{"init_std_o": 0.0, "init_std_up": 0.0238, "warmup_steps": 270, "schedule": "wsd"}
Each number is 500 + 25 x the weight over its row's rms, rounded and kept within 0 to 999. Layers, rows and columns count from 0. Numbers have three digits each. The size before them is the row's rms in percent of the matrix's.

# layer 4 MLP gate, 704x256, rms 0.0578, rows 451-522, columns 128-191
098:506480544523491552476519486498503474553476485498522511519497486491490497497505487535505525508511450493509495530463439499512511496481488477495540466486501481494476496486483486477464489496518502
104:465527487511519508508503515530493497489527517541521469494509466534530456540515545523511509477492529500519510483494482457537482500478528501509495493457490529480512475453518485530472481493526492
093:522460498519462489512505502500526467515470540529511517487498492517507461504487488482516522457502517477546497444524477487528499507520534502510510479467469528514469488485493528490532472511497528
100:492508542535500518483507480503521536523520518501470481519480503492503475521448503484417515452511527490496516509488496482502508495501477527506467506501485498474480500494506491514482517476490485
098:517493478493460496568483529515530491491463484527516488491536528485541527542494488505471522479534456478468493519409467532479478502489528449456534538492494507503547476469488507511525453520487508
106:502507494514531466549544495525513476535528508491488470521496535483473472499491474544477503481511471498494463504508529532515500539485512496488528490461556533513498516528505489463476468521506523
097:510492499493495456456517488507480484484496519465518497528493520502504550504487495526501449476488533453487509473495472504539494438499518490481482511524431506480498509504496494513486550493474492
091:484479478502503495480547463526515481525475490469475480482517494473459512497481487495485454470494493501441485491503470486500502501497540496478531510500510516494512538527517554513484502503521502
102:510481490476528494510518515539508496489503523558444535483457510496488480485491497486463545520512477500533469516484514485491485593501497541506540497481477530464506497496493491487552503480422505
102:495505484524495506508528454537470520516486485456498513501541489496478471543516514458480504480510490480542505500502512528490520485440566456504515515563488501507473515479522555448529543488516531
092:499489527489522511462484496515490516482493522544508456470525513497455466458481550466506487535501518463509464484518498529478488505528486569493506518532491536522504498507517509479505530534473482
102:500461500506488521516498472498514466526466466483501523506488531486511488508486515485506537507509491528492502496505502489509553482516480518471520468477474578482485529553526518510519524513526507
110:492510484495478499530482464465491495456524473506503523508475478522468515520489491502455530463502485482521490524443482466530504481550490505497477500503510532522490494470481549553502519500474528
093:543496493510454484489459497510514477494499506511485516469482496492485494547473515520446528438471481510501537517491482487500496475508515466471481490523527504535519500502520520528534503497532500
104:457453471473506455476504488504512480521502452517483483501481523499485490463472454502491537517539481487508480545480463472493518490479498482506502508477515476480534520491475528478495494478459491
095:490474491490501511508516492485487561495522488528498518476467474533522464516476519476506520504493493530498479483521478511528530465531488542547481497492495516484534497531539484532507497511504472
102:506525469490452521455482505459484483490498509503468490462500529444525484501473487526496485476466514480504473519513508480501527496514522505458536487460500461486501542479557514538511531491544478
097:489493485424494503492500513491490505538499499485559494467486477486478484501516530520513492487518505506543493495524490507485511478508497492531498494452511519496493510513491489501454501520493481
097:503517519498488489467488498493500532455509510489497493567501460492460513498513516539490501492464467485488518499547438497523469485489524456528500493488460476485469460498455529498506456483507463
103:521521544507483524459496495490466496506463497511486504435487527506511536492534500466465547511523483473454485481533507523524476457500511473514530483509487454489484524489478517479530476465530501
096:489511534489462526492471480483524549509506544508481481500515492482465489540511477511496512502516532494511452520485509552516441525451486539508488480494492463493512499542447479454487518470436519
101:510536461497506517507473485510481470527496503491462523487506472531507517543490491483519522495509422507510505478507480474473487569531498494469499546530500487484492506514524496490522479500456523
108:538488428534477499534479526509508524500523471509505497520528504533509491542484484474472522468538474479495530490502490498491475496478514515491529501539554489479496490455535525460513519504514518
097:494510476472531474485505487502503456482510484499532521533502423478496510476477499562495529512515490529528466489540504468526494502457502471470522444506477516492510505452497498486500511518513510
105:547510496513494494484542509505518441509489512518519538525528483510494461489513485509507514512516453501559497518457493485486504502494501461482474522518472477543457529488476525478524509485480533
100:501496513486496472446523493490492519517511478510495490528490502489479508472459511531493513496558483449509524522526481492506530510494550503511482485549490521529521529491495494490497489493522458
100:488514491499514533484486476501505503551531485515501502511489442516528512496502467487482497512499505498509510463482516504478463514485453535481521491504524519517471517486522498565523489459493518
099:460460490508462508522497505470564503508532519505489492507504491513463489504499526519455524486483482503489501523517510529485481508541502484511484488522504498484492477485519506497521521487520496
099:499451496466493491505509484551529483552488479479517520472511487512482446467497503511484479471472494480490509477537481486526503493457510504512490466503489498505485477464484492463519513520524495
104:514464484505482487531522505496501513476489473517482519470509495524459462491501497487452514503525481503482458461485506495494527525534532499473501516466461482517479518488504531490518498530533526
095:490492483483449507502466485510505499469507516520485487493516517533521468526497539500460512516530495496518522512521487492517517528501489487460480475503528515579499490522422500536527449505460500
098:519504458493500527536555499521482506492502519509497499509481468485496504511505497501458495485521477460535479466510453501505481500498523464466548500502532516491521462503486536502526496519559526
103:505496535538472457441490512489472521531498545544490490521504474511508484528492530491503493516517501476496546502510514476495463515487497519508470496520463462531538496502497489465524544517534502
098:502480516496479498533525482559462471463535492520506521487487490458494478473480509486502496519504475499548536525470489517439517493521514493478524470495476537489501501483497509491486513528519495
119:488484523492504496513467472469499490499473510520497484500548507503498516489450516529495539481509497512455479481451474509469499491464473525434527518495496521537530456535467519510495554521506536
099:506545525458489518561507499521504508506515484484502533492450451512469472507526494498530492494549489511526464487482535525527478464454533472493515472481520477528509506550488469500508482465520496
095:474486469468475503505502501551541504502469502491511482454463539488494520465511456490497498533513491534496515496486514508520494574472451521491544496531521502532506485551502473525461497531463491
090:518558527457489548491492514487514464503528463466531509485450494499421490502491515464469475508481519509504499485514488488529483456501508460533501513435452525501525472498460506486501463525498471
109:460506455492478483486498536534521513491507488468509483497490500484444521523492468466505498486445515489487546501454502530467491537474493473490448524478514513481494486514486572492530473524555518
108:507452514448480458559497465488493477514515491485506508507531520494493470503497504530498544490538519462486463500495507536473511443498483481474534509476503491447529485495490483498496505514483502
099:471502490510435526494497466531492457508492509490507498502508460487510488536467471511497577512535518499524547465526460512536497468514557499441496506515483493469528514526545477477493477497478550
112:472532517482505471531505492505534494489514493485560504501472500471485459532518488455512509528486523549471496518532490506473482477548502525476526484499483503498544498539476494486504497501501448
109:488460472481501481464503485479452495528510501500479556491458510498508445481520479490484509517475572480492563523515468496518479506525491531479465491546502472484500548550499502493518476487541488
095:476482470464496536522460468461498494503472497463505503480481526499488537496474500525531494486542515483518518456477462450543470527514563522473496499552514482525504529463546501508490514482485494
098:508526461468520490581464492537504522522493504517489542464487494469465520479490535519465532511523506489490516488505510492524496456487482555518495528508537473499531484478486489532511510512488505
099:491523505533446528497511497487461496501488491467499512475523519505454501520511497498444534480498515488493526493468479507549478481505509482505483503563509488549516492496462490501508496492491506
095:475513523461487527553524453513493501518494504525478520482452508458537467482526481527474484499485530550488499537517483459517481525534528517453499495513497552497503468467491515475493501478486500
101:509501456545505519515547500568508453511522487503549489504446501507493459506505478478521490500497447482529478527499536495505523504512506454500501460514487497445476515489510495529518500509531493
087:508510541534492511525545525470535470532481485513513489502509561559487502465503470477519508511525551559504518502501538533476555497466506526491515531512497490534541484502525493522515512480481486
098:530509470502521474491516463522483521516506538462457433536453474470470479489516501504458484488471491490450492494508501515494461518526486459482482518475486551531530527484493489493524470517481514
100:513494531487458522545486516512455538529550524493546473467496526537499468518491535442438520500524496477484522520528531530459495519511506514484484503497494488509499523475479536483495510508490527
097:476519497453532546458477544480492518497537485546475493488548492480447485528502499475493501446491509514486495517514545530539519462456492499521497518480569504488451497522518486500473481501508485
098:454521458528451488467499488531489521538516496475478479498498449522516524499509499528489559506480523489486507497499496529472493535528522469530477511496508536529503504472515529471521489536488489
104:512521501500495523495467520481519492478523513515512535498469529492446524516463445462531536509498541452548516497436479499501456510496517502483499493447494514494501464478531537488489513480515501
109:489483504535471483512543472507475481494499477486529534513490553518484514506506529528472511495506508500491484524501497477491484521488522519468534493456509491483434530544477524499506482494508516
096:504533527488495479554519505539481521555511524514507522496526490457447475523446459481469514510514521467573507474461479498519544472500523484519525438497507530489479486460525536522480491495506507
100:511485475532537512508472499525496483486520516498531518486504509503488506494474479491513529513523481506505530533496485524530525489504507506467554488492452513465498530553514499484550497518552491
105:464508506542496513535482500504492465501535530507525493503499516539473458489491516475505489526546479486526519490508491450533533455482520470470518517488506488540451506514516478480488491496484484
102:527491492448434465490511518461512482521496489480493475507498490492501515543513468542521533511461502511530482509453488503522545502566452479501494433518525512524531448547436507484484473517489509
101:513502487533481495504487504506507494499499521498495523516479505502462489493515498506524461519520510487490450537455514490505494503485492489505477444543506510466484484525496468512523491478548494
106:492489502458464529517479453464513504454514490501526471495487484476496518505521501514445577527526460489463513509502523473539490502490530480541500463527505511512514489489503516498543574518524493
099:509474463524461514459488525508458465476485497492519519477515551497445522492497497519478480527511474459477516487465503509516548451502475478524527481490491478474511473519526515505470522533534494
103:527531434427472478507489509514480517499470540473526499499540489467493478485503477505500474470477476506515492453502521505531516466458557510524491519513544504496453509513459499516549529551531485
100:488483493511433455515552514498494488493426514500500486523492543499534462505484496501507466506487499527488506497489504494511516484494517520484519481525456466473509533475483495466495499481510456
099:528501476512464446501489493511518486480525504451474545514464509551533499543511484528528505461495534489480507485459484506522417473495485524582538490465468536470482515476540490502470479504508480
098:515502479473503507521529492514499521522509471512486509480497460505507489512505471513474517520496518465534505515452493483552539525476514486492489490509462479506509475499542491490508551503499512
103:516545513472492521529532506526556506493503488519492467468475525479476529532480536509535518498509496512471492533538507477512450521485500505472529499472501511484577470556470442503463502483499505
095:496468484454535520552500527510489509497486550499542524499505531554515535486485494511531496467515446508480527513487496491492486516533518502516516509488490475501526469500502515467503498512527504
097:496512465512475502528477537490497493499499527528508491457535513480492565495504482539491493477514471482520489454490474513487520503446468484535484502500478485533488492537466491472509537528524508
099:539484499487467507463472450497498472522515504506482518477489507481489474494461502511501510488486455481528492470506496464502493474489541515523520500492517513513518558519531521492468526528575488
092:525503479465476468491514491537485504520531485489492495475505509453462473498492463493540569486486495464510514490487500555480514523477478456522541479515498476483474526475532532490447491542514485
097:529519508475513521545509499521522485498529488512506487495486528488499522506497511529500525501509478486497485449486527504533471490467519522476484514489511493514482490506521507487513538514527516
# layer 4 MLP up, 704x256, rms 0.0551, rows 451-521, columns 128-191
102:475514523509487560496438508516464512499509485500481485521495504492536485475539564481531513507534462469498519461549509477532520460477504498497441496503505480487523507460502483493478471463474479
106:501470452498488494489500499476472492482529492460495512482523522453483462489526492499542542480513485493504537441490510534498511483462479483448480519519504531484478541473506517519490515457497506
094:498508491519521442474496513511498462470512483487535507500502546511551572544542464488526489491444497556480529483498518528500508502518528491472487476493508549482468520485476483515487454493504464
103:498535535547524495476478524466488499573513516478522512537485492491439509478497497532475475490466501544495470516550517514505486523493520516478512523496467498468536458479495484550519503521483530
100:539499513469474478470500498465492525474525507522478524468532460517493482511508511520521511480518533572505468507496525517456467466476490503521463471481494524525487532521450530487533492511509462
099:501525529487492535504447494480502531492495488478491518487481490454492504459490513474528507531479514498479520485490521476501483510480493494516488516488490502496481495475508500523522467524502472
099:539481463476537505509477492484492523497478486496499493480506521514516486523509510528466481524523473528489526506527482529445478528489462437532439508514504483467489540509542496519512473492534489
092:476496515495543477512505535488449519502541506528528521528515465500460484507494510521482522462535485501519505504479479517483539479522474471523490531465506490517498514460533483493498525481520547
100:516499497482504536484511528466517494506456472495469464490539509494467511467503511505489529502515523511519527457489521494486544439489522484486491510528489492485426512490480490481516518488505504
104:461508483495495517474499452510486465512479496525485495451520476473463521492529520505482484507445474504512515501481513507488515514467542502477478489510459521498448513463495520478489528518481492
093:507475473531484470475518500538528536443520509487509508471477503495491509486502529521462455503540537524511492520545498531508465470488515514526470494479462477495502504476554518481473502509476522
102:518506501493511538564492513461553519459516489530530461515524525496477498512494483482511483496514477504526479470531481475500488502518523491531496536480513523533517510524510466508507478517507504
106:515543506482541498464496488527535498507474545512514505517501496497503514456475499504519496475494508487494469446525476472490467530478503518524506528504497563545497519512473537472494445454468505
085:528499509543486524447464551477477472466484528509472518489496508531499483518509516497453451490488490539510540561514515496511465467528486487496482511577483516538478491478504503507487545466485477
099:494534496464547487489533506513521487515448501537515492527503463475507454457498481526551516484491479534504478526497492450481496502468495470500550482458516523525484539493460494482489474502509518
098:518506474457505511458505554498507509578487510524485477502512505502465442485532504547489506506530463450498499465507498503450504524491463484487496527513522449484506478530472495491515493511539515
103:502515545539480537497512513521451505493536501504540497482532505482463527498506480438503480477518530486523552491514522542499528524487494516548515489496511495482480480509512488501494488466492478
095:503517528512442490473534491516562533492469519542476518521509477519465433498463462511468491514466445475505514473513493471516494472501515502499517507491477491491466488535491522477508523453532517
101:474530471512474514533516491517502482525530542520549531471504489523539506551494461493548509508473478510511461452525561517452497486499493530539529475470519460502543462507470479546515526494495491
103:520503526517536504465512512490548540487461490483490506516460435494524508503475509526487512475496513486481538548499483473499471523508472516493493492472460521487514447536483434531481504466474537
100:524526481472520508493450499472475471482532453462481533499509485514495514467525544483484473483441525499458520554497487494498561499517452491453480524523500472495469501519498500506499494490438526
103:473455515537443500475474493508520511503466504516477497480490493452469476434503518520501536533524516523477467505476461506549526462494539446480483450512474503493501513498498497490479512517492503
100:487515475496512519537535530508522497515494498529454536524508484491494472498566527507508544533510484478515545498468445486463517481486540507495505494513473517526508534488533492543445471482506532
093:496509509495549496474503461465516489483474466499529471512493485524507509494525541562511470469520508514459462505493512481488448504513517514430495503510479495458512515497501469512484477515506454
104:505473505476479507507532440526499486510525519499509470518469435493490525476541526502521493457514515441495472520466557522504523499462515502474501513509499454500467500508504480520503472480494547
105:500471498537510534500519506522514501500507470499505488494490503497483515522587504480509514520519481487524524489513505466473510485518532471533542518476494512461528449458473504518486505489500525
099:470540467516511523516534498540459496533478521527482530553554474512508465523484517505483525416528451486544502490436457501525508478476552491475531494496521502516511503468470462483476510463465491
096:471441549530476506483480491443524557507533505526504485527526531527519518525538486497507496491470505512477512537517520555469464515554505512495455489490504484490468520485490500506521539509461471
099:493512496481472531504505536475508493502485554459495515550483485481470473510507507489468534510469516487476479526538489477514529452514481473521498550485490543456495490533575469495481480458467480
105:462539486457500499462505474491535483515448479522482489478532488482520524472514498501485516473481471491487533485467519496502516507488534493496436538520499557525553519487504493459503535540507545
098:475466509490543525532506468491495486481454479479514469500518482469518498515483514507513512507504500487515475565501501457527499473495531458476504477498518503481488468477484497511468456505495464
093:517488503509517470510452468507498468522543518501555462499520493498513484499482544548531525512517503539479471486475500531515500482491504507543499478506471490527524557523517481495534500476514501
104:525471524522514469484517461458457462518485521494473487495499510507494461520529491466477512451511503482526496497511457479539485490501511543514501516538459491492546520524503508513517480507486502
094:524515476481495474465513506491526484578486520474510520486499513486468485497476490522501554486510516438516447447505511477523502498543511502490498520529517504534474502554481489502505467498504532
111:510531525482529477508530480452562475484514552508516480503508474553496513495465535509542496509521471498536513494499502478495520515509521531524535469513495526487512505491517462507535513487456543
100:503460470516486543488483543510490499479468521516492482495476513475483531504504480470525484466472491506503478464475497487493475508485467516524522515518540515513497457524484477524515509520448499
097:546504525531479535516506479501522520528487526487479513495489478466530496513480542492507466459501462480468510494508509477499473505501536548428501528513484484509502480499513516465515495462505493
094:536491483512526494459506500506477492463500550496530482472500488522502456533504446493483455520522460490535524502484506500502492541483488498500481494506506527494480535554466509485492480485513449
107:482494522509523492551487520529486538510468485473516544479539551490460535520475504492502493504502517507487474516492509469487509539485446505476508505463520501533531480477504474494490475511462534
101:486525468531492525508484541495485532477485490500497491544508494522512477494524486458480484457497547504486510499543493485472503509471475549491469527497529521503485521526537497498515494536497536
101:498494507486498541522480515511490529502514529515537500485509528510463535479471497528476504496507537526495482483508463497525538476480504520554492475498493518443474481486540519524492525461506481
105:450534505487458531504476499490464461465510488514513467493536525522514479481479512539499492466509527512518488487494526485530538507468501464528482533477528486485480475520531514494545561458482479
108:517528477502543514504492544480482488502458536501537480519515496518533441523507555511465476444471481520540529522532461483532474494458515535540549502499461506478504533487540527471499570485508514
097:520512492527511500472529552485508514496503456487515510471533479558477504474519521457497507491480476490478514494512517518461537532497463500487455476521468464526513488497510541464506485497510495
102:511479489507493494498506457495516528482493465512510478514489477476499522477498473431520467500473487546518500503520523505487521562434525498514493496524530505499451514539518486503481517529494565
098:490503485500497473507466527491542480496498486496464503502529481511479511508542515481505508510514498476503520497525483476486510496492491481468504449530545520483505485458486497511494455463486493
100:476507553515462527517493480465510524501511536519503480449509541473491511506502505523518490521547499496504503503492500449488491510475478506454496489550513522521517457500483502429522518489493531
099:494506516532477508518487502489499554521485485481446499494512495540492502467500502493448502496540482502478483531470468506539482532532460513516496517536488469485480475490522457518510516457522499
097:479473478464506481460480504520484521495489487473470486525504456488528528506533471489496476527479503502462484504505497493511491535512500482534466478523541548469443530515510519539454490508510487
095:500486469496525510492511500476495508502498507493511471515506489495503471491505507517524507525477484481540511468530481507450491567483461500493479499498481482496458488494484527458496489502471463
103:517449460516514487514520512484484494523481496488552450521506505471495493495508533486499514471542522508520484489511493495481460509481506546480498516523483516528500480477509514465482469571527463
103:477512492477506498464532480476468527481533535449507468482489490498496477543498466468521472538511506517459482516532497533495484462517480524562484473521490484465516489460473497532476489516527463
097:526552497483510544524492520513531494473537475496503551548509475491522485465529511495490524472500519530511488542518522513549490481505527501524480522522485498481544476464461529510524537532502498
103:469516468485527468476498521495511478550502482500503458481523490457525478519493479504488498514494549519525477495501519489495478539493471515523472500464480507475481454498515493481502482527534473
103:483444480514563456529518527477497457458510495485484514507493554490488532496497456521476476529495499533483492507481529540468485504521511499466511507517473473462465492461499488546463468529532470
094:521541524529496524510544486500489527509467509499511511520533495450500519485484482485487496516467511489509488493483478476525528475490531505486484478517489528492440505450536531514477471444506478
101:512490483495478520470490489489498521500480501467477516518526473470526520522555474511500492514506530487498520504460496492524509502455534546486526504511532534430494531502500488435521490502486491
104:511492532516493484485529527475454487514481494490500468492515457444523470511540498464484546500494530470520526540482446508531473525468516507537518516449479487485475491483500476497533511495524475
104:488475486520454524558492471482473513522505500503478465499489462476455519510473468498537503479466454499531515476478489525530483506495493485476504527520510472509478480506493469485512516532471606
102:465491432526485483476488531483453483504496506492448495499479531477480524488476462491436535497478508475534508553485531500500497507516486526496546530509479485517472460482451519471446501525478496
104:510512489516529508526509457472524458487500541453480490488486462484504485511497544523489519523507455502473487443512495490518455521479574495466510486493461494493482517502507482486531495534457488
103:477505492526502562467492523468525473481508479513492535511493514493484515476524476519502534476497511538551508517512501511426497569497533444511458542520522524507513508531481542513474493477498557
103:507488557500460488418504515500512563503534508517505528489478527528438506482500554480518504524502493441474537517491486474474469466448451497526568500509504493525493427495487487491470531512529527
101:497485470544480522518532578550434506520565506519460488527492468490501478509481487469495489483488494515498518498505518518485505456471493485497536496495537491510512519488480460529516497507473479
100:557503498483522470463458504526452521505475457466516486463474508457507511499506511507487488520479559485469520538555468484505461540526475470483508472479484495476475497511508476455515498468517476
101:495517496506579503504518500481517452506464568527488478512511503476512541536504490501504502495455504505523493520510500533523530487507484483511521504487488465533514490514487441491496529493473499
105:487509527498443519504472435516488533493479491469506454499472463521504476467524511476462524492525473532458517464510518467550485516485511483495526501531534489501491485489460488461487487508480511
100:546526515503482498494486505489541509468532511518509496543498504550502485499517485532533510496525474473440501488472496517482503469516512475491480504523464492513486503534489557524501481528495566
100:478460472508464528507521438489522552502479530499495528477476544455505521543489491475527521510511554506497473517476496468465468489460497497509528487487498512460463507516539483482497485486550504
096:496540463480507504524516515500493530442473480498504511521507500510502520487526477507485497515510497496497493490500475511522523501531543491517512492497503524533454454495448540500504518467487463
086:489516511520484465508484494472506469510493503513509513476470450507495524489494513529498446485465502495479493477490486447511468432516550532481482499454485504504529484527501484500543503459497553
# layer 4 MLP down (transposed), 704x256, rms 0.051, rows 451-521, columns 128-191
100:473535474498505500453467521447458466510493485496495492453538521536481461439548492529508507469518479509500494462525515492505517488472423504514499529485484482519498490467496494521532509501489507
107:507505501542479455464519510478528524494495529480441489513462506490535547521502492480480494485514483491511490492526492517470493468517506495501520499513507507480489506538509503482497483532486552
091:458476477490437478467477533479524462519515467484441487522511463503523516491463448486493518494523512496513489502486493507489549498493463498528460483510519524485502503479497533536480523492535501
101:568549505513527496505511478483507485481503475530459503524492533531517474494495547509509488501492454491526509487456528496534489510518533546569500498550506436529465471484513514475483509506451477
102:486506495473544446548512507534473479482503501482493428497483481476480506496514571530528519505512557472479511528502484521525471542541489489503485495494525474522559474491515499488477470507514498
096:533462507496488476447506546515522500550485481452520491478500560478496459512491504484499469488452481531521508471489494485546486502483460492471527448498531497487506516536529493542495493479488496
100:481505497534469479506486506520494540492506498460501441481511413479476547515501511533519503488481529552460482498490487500524483545491515497499504514501473513496529510522493490473527508531502510
092:515494474515500501478481498495511531479501451460547515499505489500462484456475514480455497494505531460471471502539482478469501483528501485489500465553528493518467507489531513500473506548536548
102:531500492461552478477459504508460489508499478474523468475512428460505547525523480491502487489522548504498507510425513554476483525542492486481534469491507512528533489531505477509498461500474480
101:485527512528514434513488491489479522440514481459471511487496467498478502466531539487470448474474543493487514481481494495532450480529513498466479494483509509469531459511520464489494514528494502
093:461522511500490536506492456500493493527484522561495507530534485483488482463467467519526532518519478501515493517484537540507494503497505518490497511479508490506495465515504545455532509500486477
102:511519519570466540500510552498487514483516464476453490505462545514482482518505513530460477503509554463470549512507519497474548493499478498438519495527520502478504529513535503510503486472494506
106:464496526465490498504500523457478491519503462526484494510492467468462485473509471477491502504508532516489527494487481500520488484477478513506496546504459499486520519503504449476498465451533492
090:471488514536484497467469495463477502495487480492502510534491505502525475552512529484563498515488530503493461509498537454526521490512499510507515465516494491483515497466522497532458538479530520
101:515542521496520500478482518506453509521493502561461497497474495519536500504506467505525494485484471438481519517494493472483494481535491532459544454530467475494493487459485487512520529484498509
097:482482462457482494448513523538487531508464552520497455474482491529516501488475485504482478502544503469501487435498469520451534469471494524540599467519499528507524489473478488538472514525521536
104:496528530533509515519508478495524494528531512526556492565474482486513425489468508463483497486504485464500528502501493502526505527498514540539475496521483513472507539516521480521503486499488484
095:531480498473465510466551510490447500532516490488504518430520481469497482488508497497507486489461502475505450493505556547528507506478504457520506488445511515516523512510456471463519506492572516
100:488496499513489496485544525510473515459476528527498492502510499481522499545480518503484520476471484509489506479530526472528472495496494485490462496485534479531525520476508462490498551522539495
103:504459527500539458493512483560485517466487493536536520573475525527503481470485490488478474478496486511535497464444472491486511515542541516481493428502512474498521533518519499544485520490479495
097:511491513527494480517490502514496504517503460512527486485483499454524489496476474498491521499498529530514485541549514492441515490512483499509526484534508507472504516496533517537493505552493493
104:494550456487500520499460508507511503490471493505535500504495508527521510506546481474477494465524461492473514523485511507481486552466507503486543477564519534447482507509490482525530525474491509
102:542496527481484519549461501479491495513473530503512519522493497526503506482489513496503510499489472484528462511488504503505476481426528481469507524526538511521465481504481477505590505513466527
092:540474505502498514467455491529452519503505512544508503504497523523497536501532573466505461487500511482486466474449482538458450533529527537501472529518502477491504516528496476487547480496493497
101:502462511514466522537513454493489513480505460410472512511527467468482548461506496505503500483557524492494492505524488505526487505502471513484506445509477547510490532480504521527519491507480496
105:512468526494482462488466508472479521493474544465510504484498541491480487434492509506514500522486479511520547530487506480507532475537549496519552493489470498499471488483540502484544508478499494
098:521547484510522506501490487528480508515459484527509545534458539510499522446471494479497517506506519486537506520490511491491523446487494499518500519543522445488522477473478515464505464473485512
102:547492535510481475464451457485499538502507509518508521533496525471513502519509519492529488517516507503495506532482490503485511526524455523500538457497475469460489512513520464499460478522496507
098:496459494472526493539518510496539473530527519468526504488456495534455453507522476488528502504454496474482466511519506468504515497463501503554529492496503490527453508520526490455532492513516545
105:467488480526537500504533500470519450524505492516500545505510449504479477523495504489501493515530508477511505505513509461518497493485487507490499510472535500463490524488476477497509512497494534
098:501457494456503511437489548530511538460508498512494496484503501518533459494495505471516503487469479524522495483489548510468523478474548543515433453502472505501468507516517500506545492535471494
094:505501509555532546532520499530510464503499476513506471527478462476514476513493513536499492529535481506521450480522512524498475517475489506458490487522483465552496513519522512476464496554525511
105:495498521508478530531478482532481453497498480468493475487519513516506497460495518503497488499539498511488507489523477517462533485493523514506510523480516465505500460538488502463481446478488467
095:503472489521496555478527510520478467540447520530505491496477507472497482482460458480523508497498490467467516501495530516458538484521519518456559485479476494569470510491493498531467520496527518
118:524493499501533472518521518436514534506502475472499479479474488471495528474461583499507477479494508508502482469490473509469488532525489513520439545490515511504539507498486498497475493540506471
100:553530501549503527496502503521449483501499534530533534534467504504498503502479471472531503502496511499538476480466522501534491507514509494493496483559508488500491487497531498538526517522495491
095:477529469518530482523540497543532550517528485484478485493496500487483505499515482516545534512523543505513474513514518472512514544523462492489502507504495470495492487450479534515457529506549525
096:480511484492508496479486526483434530496539529461533515498508534476487472496493538500488511503497461505492539523483514508491486500542486499500517508484522445480482533469477520483553514493534500
105:520481501525493545489483471525472520441538472548455495543487497462509503539529481488540500495520495456504486479505482511499490466498461501493470460487467524511504512496488501520511498452525492
096:478514502518511461521497492525516482521466461532520530497531545469457512511468462541527527565500502487498493522477521462491517508562478512478496463490474573481503505528524516456436522491478554
099:504483481474504496544521530516497532484503543504492500529497569509471465513516462561491515532543536477464476493540497464516491453514471490516516518495475493501487509543505499513473499498478501
107:465512557535468501499570489515495526463479525499487485523480490525474494508496501512523490527503463524533515514507562481441497485460471500505558479489481525513498523493527510510511502491496537
107:438502476522524485471523482519513486518458519525504462516536496534490481512534504548521493544505501528496480497518525512511522491523483473508512502506513532501552528530450498484508510490490494
097:479498510491485524500511522472507512490540487534455493478478503520550518531468483502496517494538520522494475498516428523520504500490504480490525526492482508471524474512470470544545492486477487
104:479536489530465501481452484478483514486457486551495525520500551461526462499483507458498490512543466473515540503510543475499539506504499532513544442534474452501466490491524560491466466449487491
101:509500489472442528511535497482503476484458519463495490487491522511498445508512526502499520470500478544518509471528482504466507479478492520523503430506514542495524546491554518487529480449485507
099:497535519470500455468447497545483515510522516471512505518461523529495581476502509506534448474536537467464495479531488472514487530539470496524509520529477476515507510513535479510490462503492512
100:473540512545497526500496503512504495530489522497513526534469547471519510510485511485525532498524473497518508504512500476506467529515532510512536515480491512496529486547477562507509514510508510
093:509492522501485506479508476505459529485512513538477512528510488481521490517444499501481527463496496501497498513507440525494485478487502485457505489519492472472514473457579504486460512458485508
098:495527506506487541495513505577500492533474539459504523506526488485469514484470476494513479513481479479503522492495561496459526491503509488514495490498511485514469486471445477512533506496482497
104:474483521518492546501485573458495451497518499483507441497532514494516454537495514547549514509486487491474501473505454461504468503523487452492478511528507534509553509568517495512501495502525523
102:498493507494493499504473458498516522541464521493469517536491515481448449492481493517523568493456481481520485455521518493499487510517507550548523498548500527479518524531446484504508505472521475
100:491525525489529573511512481469507479504503485484474483504497487487489483469471524476473492497518508471493502516534515498506511456466564526460509489560507518469495517492504528540499547482491532
103:521506543476471520445510486537501466542516523550429547503487517497481481507502511465534453463520507510492510464484465497466513512491475454467507468510492507487489504480505539474520469507459517
102:485476494472468542492457452491478508479469546537471490500512489479517508502495552502499529487495474493474480503497512476535514514510480481474459478503495469525544492524506537516514490497483506
099:481487478523483479493518548462515527482511483525514536509497522499532514503520485528516472509512500530504482520530490512490530531492511488528516511505488533462459528500501515482514493478509521
104:498488557457497558522503454496514470532503517492533516496468507495514479503451507475489525476454507530481467471483474462524521497472515488523497543490472502539473489550480455527528487518479515
104:514522516523478451521522447528542482501507525479491489512487521494452498508485480527473502497509555494540514484489524500500509486511482513528501465510515515490505485558464499478447519532505518
105:445469475525477494543532536519529501513522493514498458480497513511489518530486521498452499491488528486485524507496458560494529466494485502485465508498525510495499547519463489517475475512548504
101:485569503510458497484531468466487510513500503558471486468453470498573525484528513533471514499500477494498486536512522520545516519468497534534515469480499512536472490527511555503493552528474507
101:492476490495537524532564480509487466473567446444475498497491449454517526495524495457503456481513527511499522519504486508476458454490474500444459563496502505507523487505479498487504528487508508
103:511480492482548427507504480518502550542498490502481491478507470498489427491475525543448505512520496512545517523512496506516477492476508527554473495521451539497521495483494495471524477505462514
106:529491498432524507490471495503465485499485481511518489478503517477504467517508471495500503542497533519487531552484485505498542514482492479515530501509493507462486503519493534511513495457515491
106:524496508513506471535539505453511473475488488456512539474489522506506498515512522528521496475498488494498465496506428475472514518511486545528441580465506500491522507507498507528506473528453460
102:488524515513445511504538532446455501491512498479520463515487481495512483507501514502433509513517501529477510490515469495464495521508507463533480521517468475523452511522466518487490491542485472
100:508481504530484494494529485544537489501549478495511505483508495510471471520478499471514538515433473507474517504513510519477522466542482539476481489474479430499514500523499514485500527479506471
105:546499466484553508527479495518503462487491472485555537528537537498438505464513487536493489486475504511482487518504533489503473491526513507510505459463506526518475513522514508515507494490496530
097:513464502514478480525487498478507532515449482500486471481546485453517495463469509475495467507514536525522471469493513551496492520506511485472490500485503498468489494511470485492547501474502491
100:472483552491505514515472503475497530491538487503535514485467490494501536513506511513492500485528462499494500463458522569525425496449474506501469481552488518487507529542444489515494551481517529
095:485536460496533529459480500473480492497507512523507484529453531504488486493497466505473512513495481489481524464515521467510516477501571488452540484512465557495463518522461524464504483536556534
089:481497459464475529497509494542510463531496483501475500485506456472518492463477547480483542448449500467471507529544448490498518481495521504500498483486536530501521505481498537458459529515514550